config.yaml
num_attention_heads: 2
hidden_act: "quick_gelu"
norm_eps: 1e-06
rope_theta: 12800.0
rope_fraction: 1.0
learning_rate: 0.0033
beta1: 0.95
schedule: "wsd"
final_lr_fraction: 0.0
doc_mask: true
max_steps: 7526
Each number is 128 + 32 x the weight over its row's rms, rounded and kept within 0 to 255. Layers, rows and columns count from 0. Numbers have three digits each. The size before them is the row's rms in percent of the matrix's.

# up: layer 9 MLP up, 192x64, rms 0.279, rows 62-161, columns 0-63
# down: layer 9 MLP down (transposed), 192x64, rms 0.274, rows 62-161, columns 0-63
up62 090:145143156101141144120077142092136166131109106137117116185124105103110125130117160111112143135010145089184128090094161139079115117131171147150136140151065082135154112139085172149097211165131122
down62 082:118207088128097120106117116163098099106165117177135161129132118178142193130117166161142110157148116137137146096155131132104094145197110164155103052091133163134046101129091135100162123075131087
up63 101:134120130135142142087155104120108163107118169164079126072121147147140142132151098107144115136121096099170168124149040158131131139113103124138130057071102060109100159069091077131038144141137141
down63 104:155146078122100104168134130162105183113165164189177108164077149152033103119137093097165154129146087147088103129114124155189103141148163118101142108151084093116177124119104152159094087153111150
up64 078:143192120144157114133120118128147066139062138131152166132113113141108176055182182139182102108198146146176125073103152171151114117120147137151168140141109097104119110085102112119168128180116074
down64 088:068142112142081162097131108062088201093083130115085107104136186126095076171076120104130160165119102122120121125136132075103107091129087129121161181134085136139132147115159149187182153144136155
up65 096:085106134122149039102088101164180133113090129143146152161121126158134115137169184089109114115093147158126140169110084174126099119101107153161120191107087160117153143166081139147130157068050126
down65 077:147144091079106098104163093164061158073078114147141174086123117161094111126134116133073116057126152099128184168164141128116180146087122096136134121102138068148160112111125110068145099133162078
up66 099:153139163087163105083190143133168095146116132085176135145164143154136137111164144076107145110114155186193093122121136120061113075148169068121155121135095128137171043170105134136122099113105140
down66 092:105164066090151159216102141102117204144189137138124163143133109128084152158122115110130109145135129136075097177124125132140073140157143157130072137153144157087061130165161128144176114144076109
up67 112:142153100129183145128148176135113123099106149119177149179174127132091151126149150115103182107127073172136083087178105120086123168111164065151116186134170116180140140085074145169092162123177129
down67 117:168170110118132103155131185095152153116131150136133059095172159169081147153149190099182130094111111135179158111104183144097090140132130142042170106130097119085166172133139151141145123114094082
up68 085:121144115165103179132177071202146136121163067141105154157104152171129149118172115190100065085128101077112104150156140169118132112121144151169148138099137075155131162156145089102096111155121066
down68 086:134105145151091198094141123158156079100079157116147078104109168125113115144166121082136071171203147146164098159118144097139142110135129134074084147214111126132191142134157165116115144089135151
up69 096:138093105136095077081068145119100069174154068177221108150105137161126133083114162106140137085074087147104140099097157148172130141111081126086124112115093130110140129163129079131160144127134092
down69 090:128105075159143106199166144094114137155086184122119141225143114083087135106171090099134128166116133138145163131159075110132155071128155103137148105112070125157186131144152103099164178106134123
up70 095:128185060103136101138125128099167150193119170172155113141136129120066119110193137128125140126132146167129140103117122119168110192142119110134120144110105057202178128131161176194140114102150082
down70 092:118125168164133134124117131099116095116103141104184116101135125160124148052097170126147119142115129137150100137086118126134119145195101189139155231099142116160113222205122138141094149119148134
up71 111:117114152118134140112118070092105146085142159172134169113129117151159111117108100114108095071150143101083155172131193133143138083119191081160118132126108130142119150027145028126104148116112138
down71 090:124094096124074104153139139087186131159168107089110127122125127143094153124097151113072123177183105166138108131154067162090073109170189182134121098132106167123149126153186196087151140155119118
up72 107:129171146144157136064159153132100129118168147171112069113146151188161137083128181110119101088140163126151194109168134164153140132155159102079100148123168169156123142096149059070113091157133083
down72 089:160114117110144178084119041149085132124118065110091061145159082195114150113146118124125147114127186149135170103110138138093137170111079096118090156083143158090148087083107112154135120090095101
up73 097:132121118095106052092171133152098141086149170123092111131120129126159154120134202106130145110129167092138131141188101103072199072111131077074080138087106141094159160091103153161159137125097149
down73 093:164101137150139072154188141149203103095172160092195074128095110129111125147125146184157096135130199115128127110101161176109156142073159099140092119144160093176101130137111115173124103165155114
up74 093:117102132155090138071121139072107022160178064117122120138148134154132144086098106147130132145109155079110135083176182107110147116143110118137104137121137156060184142078107155095120173116148160
down74 090:179134133140103149085159114162103140140098134128145089182093119124121055092121141069154206108130149136107093089113134122120161102127170169124180076101161130191124089146160177126087117116066148
up75 084:158121136147134151114073160083119141151107140156167140126066158229169112096090146166152126164157064083175112128055095127121137117113170074107111135130113112147141112123177120106177109104151149
down75 083:144150106120141118168157118113162070140150131086067091155147149094107153167183117182126095165103191122086106170143113079136089128147072123131129166138120045094153081117091097107113109146079125
up76 107:159117124107107156150121093109140173118108121118112130105158108177153119155154118139103230096086160068119160112156132091155133078142175115200135114040115127099144153146151115072111077125148155
down76 123:053156108109137135116149128143121120182107128136122078070156120093133112118126135136166134070171129132178155196129170128156105135120055148160168172156110097133118121133082084217104099099153113
up77 114:160148164117109117011136114133143116130064139115134125130089123097165155118149071170135187101150140118175151070095131083155144129173176115158067104133116107126152156141101161124067145133129147
down77 131:157122106156122137146123137112182147158120139121081087159110144159049097091166083162130131169167158074140133132175071149178091116165142187086129072145105090094132115135135158075122114085159099
up78 092:120167139115162126130075123120156120167125063096135139103144111093117207191172137133119107127110107049153202149115157101103158109140096151108147120116128169109192145090077146113189119093117109
down78 090:106128136120160127140137120125157196091147145144132164129076079077149123111106105094120161060131116137088138135100135099195110090130130132173159111209124160107111146103177186171191122075099141
up79 097:151101097122160113107165137073106108120130136137188136122146108147112163104065063159144119124078147086147163105158193118104139121145147078105173161102067106130215072118091094113139154137138097
down79 096:198091108146146123114156084131116146093149116086107151180077112118134092177107090062161065124147141155092139106081127139182143208130083122112104136152150181111127109114135169150170119134087162
up80 115:128117142142110127101151121118209128143119126111158118122116151113145152139095122170116175173074166039099174181128154151102150086089127121102111061103130112159096063079138147128113127080170079
down80 113:104128157130097137139125036130076105183154148171090129121167194086179109203116146125131135134125134165155096091104124125187113082153105138124122115096141176146159127095122123122083093119126201
up81 085:082162194113087095132153110102170063104123099123164174133142125147157174159127150132137103133072168099088142119081172100109104117123161146117071117116126153151141085157175073076104074094162149
down81 077:118094136186149181134160197065137156088122106108142137059090124117093092150118177111158145132154128123179121143176150128135139138114130162159188104094117148084134133083192163181131091117164160
up82 095:126121109090152069128076167109118105174152161078149165172155077110150120136106148208165110136141092128137115081138206063125135129126160184115155155092121106136152108081138163120162101150124082
down82 084:105113132120088132156178100116172162064141150102104114187074137118133070124107130142166134181184093151111088136144179131162106090119082162145102104120163193114140131086128175113171071099142158
up83 087:139172129122108106123112096211156126150104164163133180083147117114097158110109120147110099112156159098115130116203113186122159079057138165132103101125177130110173163163120127157070133115068166
down83 082:106145104157143166129100143073103134148144113135179187109137166096115161089094142131124080110093182182097134068112103144141182119163092196082083124087153139147137117106122108113177107158084183
up84 109:109121208124130142051133170097129124149097136113107136144126150125134144077084168224164172171150148108150143095110072136184091124155148129087122129113093095138113102084153143136073088123121095
down84 112:084107139130140090158105155141099172137156134075122170174119158208107184118109146173086139192133114160097167136108099105150083061198145143138146151142117115156127110141106128173119130137078072
up85 091:133141128109102083085145151113140070102159161128159060180138080118143129164076165121066126127142168097146164128163155077145116157106108150105165191160135123100167147095163087126065075150130109
down85 082:156041095069133136182138138142116166098116118134162128112114121056126162150169109165176110139175125164171121066168171119156124107174089110119123116158098093129114130168056118160161129138155111
up86 090:151123153137138078172130112108113137138101117175157106087128183086090157119123038094140106158128061150128157126120135142163134121104086095181125184161117132129136100051137100091105158073073137
down86 083:063056100143085120123156137146167111111155108127123126090130128143137097162092171126113145134146149197133112113110123097153163151185113189119172050091175138138120076172131177109167104163118163
up87 113:122168126095138146077158114238150087115148110156096215109178097179145126137168116170128186117161083113128102146092122108169144159112129142090111139174126133123148116149142177126109157108122169
down87 112:107135121153111176110110139096070057133155124144210113148152133144106137093165108135138153119117143147172136148108106082121132107164117090195122111098136063218086112083136111133188171115143136
up88 112:133095125115123151107124088144125131115106119151125150124165104152124100112225142178135161067109114158103113144157120223064131097151111100164141122123085072158138084169128126117109089109110050
down88 107:103082145130117141129116116159153158124139089092169128131158093115074107188077164098143101109044181117112163098091101105104109180156126077149078138107119132154191105115139129124149146199127077
up89 085:099128135097155139114095111106121077104172125089236093140111098185162104144151179142123146088167098033116092147138102110115105105166130125148086120147131121108117141076100144147126152190143123
down89 079:162162133123142137110089136160159199201137138180096139132181164078084092107134110107151132127066138177078173096157165131110121119137125138078147137165123108117053146141096108079153122092094118
up90 113:072115171099112168047141110176161164143089168130096143102162155086154134107157102080140145157137146126167150102117111096127144092121141158116070113082104106085129070091136164102111157052135096
down90 105:127139181113138159137087126106163138147083169148088157181181213102161100069136139073172143136069137100137096126124124131124126101124119157060100152174130127083151179109098148111147119094126076
up91 091:120114074108106120169187116160211088107178173125114145159147177103123191139142109153124120164087190139155107108206103176135143124075130149156110127133148118113184135139120168149084128104150132
down91 097:096185111104110184097121175098061129128131140089105168101159140121112151087144156102131100120109204100128136128096149116116141077134124127068167145112109158139161108173056067106072096107095111
up92 112:135124130110081131127088080119109121155088129105133165108134088127119109139132095071173188144144078098171143105166147115142167064083164139104108145114135091078127128042132132129076046102100120
down92 106:147169172104095134102115132126111187102077080109122163146071067100114065194157120124124157125159137160113093143086155098131181116052165147111143103125136117060180090137114139091119131118130113
up93 097:142127137135160049139123131174097160192190095177073159103137118138162189104128121088176097180135124164143135178100180136108133146102144101163159135166126144151123128097162092072122117148129076
down93 103:124085149161137083127128159136068153144107105108152111143142110165159117073126162146132141111088151082132153126111193124141109117144116164091037132087127106055113109065075108188115112085163115
up94 084:125169213142134095086139120125112075129133185092150149140071103149152083129143136134172151090088131122089115109129111136123065139068124171198083175144086151152142103137100127136106153164145068
down94 081:112173158160086108138135149099106141160109083115081101117161142132126175186128143181222105129129091105125138099165158081171125086132113140130198169135103145108100133084111095079075090112098137
up95 107:076109101006093122146096095104092161203112120119135128144100105151107140162122093136107138159136133094098165119123126066131136152165116158162158115095132079088159090100136102084088157135093122
down95 096:152071108097157093113128153157087116143099095101126099070174128164125130146132111091173140140087138126165132129151228129116172179100121098107085079115160142080139100080122078089145146105166166
up96 110:130104196148219102114177151148125106111163140101122114152125120134097171101105113102126130131180124134108114086120103161102099093096092135180169126084110111141106104033098172130084107168112081
down96 118:074131176077158131115177205144157074115083144069105096125138131086163176161131170102106054182109104170156099104146135120123085119149128140106134088140087119136118129093118124089088131153103097
up97 091:087106233105098108122147132190136146111107073116115136177141139126111189118104119105079169121089179147153181128090066148129135140076116147167147112107097117129116106170152162154152169114101097
down97 090:089152126130127129152144155099143167101164110077158148107177144092111118142104146100111107106092152120076086215116148127152151086151112160152160155144127097108140103196114062196135154201129168
up98 105:215162075135179105157173105152137117162161147158122176133180104092107138169154121096099096186089144143207079120164119101092163161143159131167139141134100124132133136164158144110116083154143099
down98 103:117166192186157114127109086126145142070139139119094071144155112108103143080138116130073165106124143188152104133167110125115145084133060118119170194128089133136113132133109159154195169146099187
up99 114:174115199105109086108168137089134129102112107085103140147128088147129133135135099094112115126163098072119093142115031067109151187067201137144112132137124121091094178096114145092128129098118127
down99 106:162100130124184107142103129133081150124116128085181092067188077142102114103132127166145150192137113065128107142159151163139113077104183147098115147150122116146110109079142157109039133177123159
up100 079:100141077137139087122131062089147133151169137103165131185160168073224166170109120159138079123097149093140146087127118156113099172178136129153104187136154143145147166120072106143153144150124135
down100 091:117130188119095149065173139155143092104104134182101124102073105101089138156087052090119142118148063158170104149088103098135126168086098102150146152108090094145156091129143119126176195127140129
up101 107:130118174116104171072144082185125099186110135167118119113151111126111116121145206129148125101151074072125156090165146126163099093119151183089110144127115161133178091072141091160171179124132084
down101 099:108196089152144087141147071157129091166126129111075152106113127165096096143146191116076153100075084049153193108152112110137123158111127117116174136098170137097093124089136092141148149096109103
up102 103:164159072153136159089153149163113061106120123102114119106177099169143162168103130156130105158073155041155188144146132151081158108148189128111123138149106125144158132139117057097101116153164165
down102 096:178137122175112181132115188154105198103142132130120165121092159131147140126074124075142139178135158104125154154039146149140088158139174162091111139152155090128126162089126146135147089151205148
up103 098:109068124101156144116137109149114098148156114092164188111116095083109157139080116069114184168126161092094150123091145083128076158028179093109137145154119115125150126113106105145108116071116168
down103 079:069139058178108142087129189073139103089162092126159168100111125116090163107124171105158098105180107116157146068132117157110117124159101090065146102153082136120170139165132126136132081144138074
up104 083:179127133136093109174150138059110107135129138156150148183195089145176167119112089131119119119100152124091188141114112068102141144119153089116122102165113053122211124131153120098138132174079156
down104 077:091074142149123174139154144114141123177121141088134178140157103090130161121091100054160153173133159157083122131155110165107161101096083151100090209134166137158127117193140111127180126179103102
up105 099:103156178141145101122133086205094154085171142070143092098122106087119161133150110095154180085160126149178134132181130131079115105129173035137130159070132135096146141145127158136135124081147137
down105 099:133095092148081190122129125066097111094111108108159152118074154116148119153202117184144110137133113146166115157120065127184142204126096181138135139157147152116141112086135155176104106157180096
up106 101:118145125080110078136146161162091090067149095168087124099175094111101129149102091103134143129110092132094088102137121067120098149090094075121083128150119111086180189141150118089153156134059175
down106 120:190177110104176152127150137140166137178137167177150086080094154153118141103147130078119181129152134195126089161134186119181104128103134137113149120180114174134144166137181187127124156096131172
up107 102:149177158107156120189151108093166114120165140135170117135103139092170118140128171098152136130069156081089130195141145057170172123116146095090059145117130109109141096088144125119132094045128120
down107 104:097133146131103131174158106111158118158148082068180117119125160154149060139082125101124131098173092074136104191185153120153118184190124096163085155081151152145083119152104077142111143102125133
up108 100:192141134141123112125176114135135087127161107135144102084093084194138112131126128085156151090159085090143135080058094123089137146150142036088191120142120125103113111084118100162149181095136112
down108 124:155098101090098166102132143076197123091114183069167172136120172098130150134127110131134089126088160075108142103145101067174138103129119129154122119126172149155219141164145148138100076163105124
up109 078:153093147126077135131102095130168125169188100097115160110147165112170160116160212192159103185174084173150113119117097144143099131140141070140158117140100119118177129134096163121190095139096152
down109 082:135150208132100153111162137144102097139116137095117172181062158149142161145127089149131097098075114085097200116160104119077132147104112152142070183122093137108104196086159140118088152118151118
up110 095:076208091103129073162121093114150126114128146153126134151111078131202140163097109179143154079129148150126155142130182072091089118136068115139089142126136099107172119131122134127060166187113123
down110 090:152161114139128116140183099188167143123099133145137148101130092150114083101106121156151149110150105049168120172157154180101097149136108110092114076151112103069130082225146115136173103121177116
up111 105:087170135061091154161117145109105120133092079121140168149105094154176206143179145154068150128123156143134113126163198135093145071107107069127086150110158129098144121122112111069121178117149113
down111 104:140190157180098158100133153080109129107111091125159164108194108084117145103174096140163128151136110174119122075105128085192131104091120111147194124113106069115117175086064150129116110149110093
up112 092:156126089143128100119125125155138116205138126159164138141112166174067124154139156124108095182126162114169116144189135163100100067137113201141093114071073128158140114079116066120117166141079116
down112 087:133141085147122093154131160099093152088150129134153122103134084117084141053140118104101116186152090144040099095144127195155072138194128115163105133139123169151104177161153108122103077129123090
up113 095:144121140134093113101136073139140163093129169149116138086152111097135059109145134177039100108156167107149119124102072131063137175082159124132129150061112132114119085113180148106111106155141061
down113 085:131146154168034183145137154095170150118082185097163162092124097121138179108144137107159095133181116153120136095131136108105104159133113174078177148167116168131082142176148103158155158095088148
up114 095:133135146118142098101138115148109134185190123160162208155127056123103107157185135125124112127163106138141094111111102127135153148132146123108158111166165111147195196114088089070110124156042116
down114 092:150104144137142112133139144133110177058173157181090093112121145123114114039142102064138162123183110152087116162135152119109096199122160139126153113196131132121106148199130165111112143165086119
up115 094:153155089158167074117119149104070122088142071179138162183160150150080136099133114126105183130130146131098183122165145150090170107084101078112139110160113137119106174130125167156085115054153166
down115 103:151095172162157108138156115205155110146110092059126111122194159120105088134133142091119130136085139111130150126128134117132145162125101183138154187140190140144126034075079130114154137177156110
up116 104:122170126122151187158148140126147120126067097107108066168165131171130148068139127134106117222109084051150145091135099089163130098128143110173102090140128096113156130137182160124148100161127087
down116 097:157157101169110176117139133153157181162104149079184123138093126125103182106101083098071060166117134087149154142090099168144089108122172143090125126159124181141145141164107113085164062148097113
up117 117:140179115128164099147113104122118180149194130185102151097184130107097089182120126186126175113088139143102128086195148173094138106085145137136131114054152117117146164173182108144146096145123156
down117 133:107157086180129177135124160092144150104184103135134098161196167102124099152111137124126129180117153165126119178124173142158106084122099177134134113137137142150157137122132129176103040213085162
up118 118:098143144123112142146163073201135067152148179161116124144089127109157088092167144089115169157133160139160129056127084162159114134151172145098132126064140145062122135165168113124134104105115061
down118 118:130225124144090166141113111134129108171177108110071162091103151126185164146144130091141129200107142135117128124061172119142127101146165107115121171127071144131161153124108066110121096188109157
up119 096:125102167147114189048150141146075080189135103130154164152097083095158142138112109146135121137093101083133167070095129138157134171125162115066196109130140149193132108135144115108107165116140086
down119 090:080114113095111114135088139179113126116141098072110145097129143146108213165084136093157131170117140043132161183176058142139090105147120131109165119139074145157080109133136156147067130146128141
up120 111:192148149130155135105111204134154078112131163116114141135130175153132074114186162097128152114135157106219148127150062137115125115044079087120177162116150100129147142099125161115124135143152102
down120 116:110093136172115123089159107156177044120099174117071146110110180157115122127052140107159144138127084168114075153156088116152136155175086139179107075118153109135130144075179130154135155119119140
up121 095:145147124115081110113088095100199122123118141118095193101117120171093162123129089118143103119133095122141088121103107119140134128154150143207090115187061149075102168091110115068108200122085121
down121 086:192147113149076133088126108132149132079138105116122033194127147099137148137106181167145102103162158149116125107131169148139110119174124042088153142052131106148153145095116140136148074135147122
up122 106:073126123033113117130163175111112157109124107147107091076068116153147120133114156165135165203135136120131157179147124124143184134138208080141136109153101105074118104093147069130123142098129141
down122 102:197107160125173141123127129167097103155121138078131134158132166134116122123155124091175128125068077134143125178112113151069096143126122154147073150141218060095151113094149174067122124084122132
up123 101:154100127105052121108125094095164104076126111168104123161098053166116153133182123142117163112151079034140122117109147117130125146145149065128079146171130111149129151137125085171152122188123089
down123 093:099121152090147101147159175108105122172142105149158135117113113082173093111136148095155131101129149168119061176154110067175108148143043119211109149125114168140153122144148150073182145106147159
up124 090:086128104159097078105099124168148137143117171149153137170130139185141173126112180144055186112150144141133135141113141144085088094111108109130130066101124058105129115173135179076141151055110159
down124 088:155103212168181018129115126180158066110108122138078143130151130137114165119128154131080160113102134100162104131148147111185196152126112163137116113137138117117144084098152156079141118104136139
up125 106:136132119119184136106143169112136094106089142142143144184154148123183095169091103167124129105136124046110106110146119158141103107109113119160121183120157069137130164171109152018128173138071124
down125 105:152136157110143134153133088150110100176127151099132134180126160099119114097178139132136178094133088099136144103130136219145115157176157085102094173046090136123097144122049132089083097112108102
up126 119:152160200118118104109112131123139149171177079107091142112080055136138149125087118091146121106121163093133192144131155124123125161122093086153105126156142013118124152149104133130103130054154119
down126 119:162166094177143155177170160141109138102110109153103131130135137142146143086110141136134194126102233097121116134076135129091101091163119152153096097157171119165154097195141065102165086148122138
up127 095:104096113095129060123139142083099121149210160095168170115130120172110151132137112139096130176068103130080142152159090069154181136056118146114162153162153118137153085101135145089090102153150107
down127 081:121122078138110177153171126106108093064105101137094064082148147104189135092089163110147103099143126167153085063081151132089090201167105112132125074129081146147106133162145138147102107153132120
up128 108:148145116087143132159165166132109171133126073151111131110136149117179155097127127085151173041121150080128175136095119131105086101046122101166086157101152092129158125131089192113150088135172164
down128 105:144121182155109157081145115127081132126157163144143234112073084141156103116141157061135124130154102148097080131148089139173107126133122136161173145151119188074135185109123125129137177154130172
up129 089:144108111153160086081079107094136116121122102082124108230133158118133133136133196221149129169148142120131181184099148114131129101146117090154149085103117122096158052113129102126099131133134102
down129 089:111177136107108163152132139107140144095137145103119114120107105096056149065109058150092168141145175141132137121105139149136183078059100109089123087153129143142195128182142153094103073148143182
up130 099:163147102135128135102114167192120177173159077075117138152142116180125116113149104162155131146153183084101148050140126138200105080126135085157138078104076121070086127152152120115132116121152163
down130 094:094143095144112115206116075054155147158104083103125145126150080108142054166092098132148150144174135128151167153131124107123135134109128093119114123161085192186155183116071129112110126156166095
up131 095:147120112112123125153140101136106147168117120127124145077097137134146140160151155186088203167072109075185091127100125164139222137095128144100166101068145131088171066151131179130131115121156134
down131 083:123170159121113119064199148100106118140121144141143127125100105086110123124149132093057172161158155175116046124098150091126151160114127135128147090110184166051098171163144161170146156161116139
up132 094:114111169149106124154135112170102132170156033123143146090153162110137146097102125117112172179118186088116151173166127146092130072053120114142134126132152117146219107101164137100103140148086100
down132 092:134157151100098173113122102113113197126097118125122105143157070138077167114118127100073093146191101130101139138104184129138143104127106150060200086144106139158122142191128189138150190146158109
up133 090:084143117076135119121184185109136119097133138101140159125180162100142146098165142201100177095158090151131099103135137122101136155049104149120182162111126066114165140154139161124104200145085118
down133 093:151126104135051152149125137074040164094112101191163141109097126133133137111112123092153129121147132148109160120112117127180104104215071111145105089068151162124112129064115107131127117068134132
up134 103:152118086152130066154187168173172170141130157102164163138139124137173109110189159170126130107127122125187167094196074195093115122087147168161131091134132121129176137146127170146116125158093135
down134 102:146150134120189130093165101114154126118151136167142136089139083114161122066143101157156112125124198117118083163172170104109143116111098110162129109152112090087083133170167176152166223073155130
up135 093:183094157094105150117168121204136152161163072114098130094124135153103120135168132121162118105158143146163129147142046081037157119098138099126085095085088157120134124134120092123171124078140095
down135 088:162101152124121167126091118164104160115185112114161157089133169140166073130169178155184107135136145073107109074132115140117156137151129133142073099136104230099083118135128114133097115076187111
up136 099:143160141147147116079126090134166094143123116101125101189133173125130101180158150198137157145139094191103151182100153134074151117113162089177179059144137096105133149130184146133089095139104082
down136 106:139132163136122125185152139187146122067203106112125125187135156140132162090126128074087098093163171111141123141145072127084153120149115072135116115189079145143094135149145154166077097132065141
up137 102:175124131139096160120110136193158142154113147112135090109160134123114157131152106072121163074149100119142146031110106118089081105114153131153099101124108026097106149172189179105142109124112130
down137 094:096114162094129131135152081164202135179136115148108181129157168155133135110124125178100165131110114120127155149198139128119166120109158089146091096172112105130131122071169041081111168184136092
up138 103:150113157148103139146135126150121070078181144091119065138149150152154116076105115098132146136128148118155145083177129065101144165068154172150173197112133097109135109063167139060129158121146094
down138 091:118081057177116113237123166092130135091130154180144099084098114132127166098136126215154096114106112110102100112127105121157106086102155153118175130107139125106193142111166128110142158123145145
up139 107:167133087129162133154186083126068173154160104147098137148128132177086113121094122164109201124059058142163138101167146136128128107102180103185159165147120089141095168138114128119127126181106146
down139 111:102158180122094170139134134145131158148110145114150103101110096107102113157124072122092175139154182139093126067095154147109066158100203121132183152106204087111094134089158134133112106117119196
up140 106:092104143118130145121107138123182122166117129076098167158105136111160094078066143096095156137159181049084118088143134152032115099095156084160061126149109126101120158095095125110128143121138135
down140 102:184145119180094174126178071063129177143127147142122138188133158142092168183118129160108131155057116162157159110165178095142079094099138123138174168088153127113146151144091112131135144161134165
up141 102:118157131073181127166133079153143137126203094102140186132131093113135126134120123109178133180098105156084084087122155124122148155117095113153165138120135180098186135119124134102032126087148071
down141 107:141159100145129126114069135150134188128135093153111106144084060121097162080140092137135173101117134089108185096184126126141165124122084091157077095141105167073122090145108154048146131090090107
up142 101:106205134127167145073106128180124168136168152090131109060160156164177163094124158151117180159157110102177109089108131149071170100121092140122137071081105113101104113112159118138119186119122151
down142 109:081095077071138134085151131131051125143116107144095133116153175150132130124090128096128137112171074137236092128143081165161168124143116131129155067119113120096129198146097150114112107096118124
up143 119:101114125083221105084158146137146132186183145162127126119103136126115093082121198157095101110086166064098162146197183137116152117152133132137134129147149129155119130161146095067113169153143111
down143 109:146164077130090121074146151158150150126111162082117166128136069161102122121113137087098129079160098120146147100072198108134111108143152108087127107078152106146193110209096089116103082154134164
up144 130:161075116099155172134169119101104148119119133075167121128147058141127183170125146113099127092116133105125189100176143121119157099072198129147107144088122073164137079093145098135139060154114084
down144 144:134161121122134085087132115150100182102135092112100129154151081180179127112113174089112105111093119160138190067152210119108127143131160084113091099103112091176091103072111084153154136170108150
up145 118:104118135131171168102125167162111154160121136144198128201086114100106127076132105116097130165098164114157150063166108142140143146133088139175126128081139169124094115107106144114146150119122008
down145 108:129051162134116121112096159133138102119107167118154135180105095098134144058079143123151170149150131125146084142128154164111149106071121173176107088114128154051123088122080140102184128122188079
up146 132:135184159141122134165131159101142087079124165137116109146152100108128104150169090145151118065081170162167170055170136145125121147154109088174122152091127081108122133157100090103151126051077081
down146 146:228144155161139102199103121159121094068119179121089121116131133103148142147173140099115131109083124064134107130129129152177121147097144106144136139108088121140096110142120065061135099055124157
up147 082:101100143121147075131107177099128110111108135184200127116148161078118126101101123098157080117109119156127063096137106173158133146121140110204168128126130129059094111082136168113143196134113066
down147 084:155147093134052189100148144124124148148164103094081156130153185138161155133178135119102112139119154145119171155104180107163113094117117104134134111134154158209105196135109123144109058166107188
up148 102:147164197162161105065158166173137134134111152129120162092129131134155151121192116190095142116128120125139139165142101158171149142188198149144085149120133097130139151135089140113206135123102052
down148 109:106157142161144158140088099078093105177127151086079149109127153104125169205154166131075140103211096114145159105174155136146104082175074104093155151142124136154122160143060148140125123098120120
up149 086:113245069156090135132148149082130139108139088170137140123079086087120115101105150147096122126099087084156158141141144150117174156136175093128061181113120094132143107159119137114093125170092151
down149 095:106076133107155154063148121185142087133120142091124138113194125141197095111112100109188145184158110132047080136093135118141118115161094169162114077165126185084129132116124128107143148126160098
up150 094:142110168126144142093083090108105102118121146181194107148065129172132158083120105111128135142155091133110048139153111151149129114136152126229115176159126127109145167142171169162139191111144164
down150 087:104175120088106113153105185067185144162140098050081173114171149132169162198148142137141088104141117113134133138134124102104126130104137152067161173114128124100113083112123091152111064150109081
up151 082:098073117142137071151093184109163114161117155118064138192175175138121116187102154107122103117170093116137121118113087112102104084089168100136136088164172119114154093092201110098094113149101139
down151 101:161172150140066173110137110080090156097141144122131112121101063107119192060128148137139161169098148093139117110180182145158113035153148155155163140141129159091121139143095167149143152140161100
up152 101:092149078115185097134141137092096134192135101128092116128128149124146141166122138178198116135140093090134088101123154193180134148098095065131059101118127112054097135156096149126114079117154155
down152 095:075130151128102183118073094051144141108101142097143172152067142089082111099139110115100117156113125137113172166169121112101130129117119123154192194148121137177119157166142130186150165168109071
up153 088:192207156156086164054150130178158083083110127102082086123138093152141097120104197111137143128158110098124111096124084115090151105156167169109113155135106120119150135088148127085078121115127176
down153 099:121091108153132100236110115112088133187186113208125101144111147118097141100114089115113092113105154118160150154100194112150127114115113087152120110131173144080136168160119099184111157083149128
up154 109:139175102078138144133117148093081054200152165179081160148145083125123162107085118165145096129135136111126094189174137083122142118115117100133155169100141185163144169134157087091101149081116145
down154 101:056144120108122135038165137093143060110145094100153185112090154180109133111124107072104118126175115093142140128121115082116133084123133130089152147115137108139151081160183155194086098118119096
up155 081:148116049096171081148104072114119098174151103103106163169101156156200149164095177199143111148144127133083134149075101177132087164166123144179099122162112134108124129158146139156154135112152143
down155 087:147120190108122148151136193170122191089081145137122089112099129113074079133156119091093125125159162123113097152114142060105123097055065117114183166105169143123147109078119116117108135144082104
up156 113:169169130129170071169114131187078090130212162112150125116139160139130131131082099164182167120171190122133151127148121126116087161127162079139150072124113059141120132143156187143148114098147125
down156 117:088081152054170147123136125102123106175129180109200149193143135059121116087105154158133112095170079078150135145135151078157155147174152126129101117132167116102110088089090152139146090108104111
up157 093:138126173143091178115137089189162140131176131164119146129146130122118146115160118091069138160171085132230111048112128212120146087124108113103093072137127121117139128099167152122148121120100115
down157 092:085125108136168070110148144137071086137082128157113134139111143144159093143154079123133130071141088148101153107109099120071140106130121105102162188128103103210172184144169124103121216143111111
up158 123:122153135087080102124133102136185140164146064084090058127166113126187168145155128122146190091095115083122177092136177118123149145109112100067152126149145132079110135146115122073086182144141149
down158 138:106130165127131126139127088071159142140158132138100133128097099074156117102126141147161185047148086124127113141161156138102172093136075081088146127136153161080159099138168116083084166057170077
up159 092:108146153130099133047093154170160087113158114101165130081166141166111119166108136184088159148192071133120167193154152137137089097097094123146106123052133131118150129136095111093083132130110171
down159 095:125174130081125118127119129114118151076185121199152122094085071096160146037106170138141179115134116109171039107139152125131166153120116115151164072148114160122130139125100113136078168133141125
up160 092:109150177099122138146194127138092137139138153187159131086126147098110125171191107154149113111073166166140134092112078094147142059131157064154146123076175125128202127180128110125101097115115149
down160 096:186097182163134164125147055138131168144134131146158119098163124114139108123123080111135164136135160128177176179134167113067132153108134144115049185088094160140106129178093113106123117079169169
up161 108:110123100143105152148104169097166129130132102159117198131066151156135164088107075107144146152066175105191166069121141091129122109156146054122177131070073111078134130126097125092130133135146123
down161 106:095114150125113103163138128200147135182108049132144098127134162145138104093141130068063111148162201125102113143118139059099115130188112133166126125175085105122126182121121126146097123105104063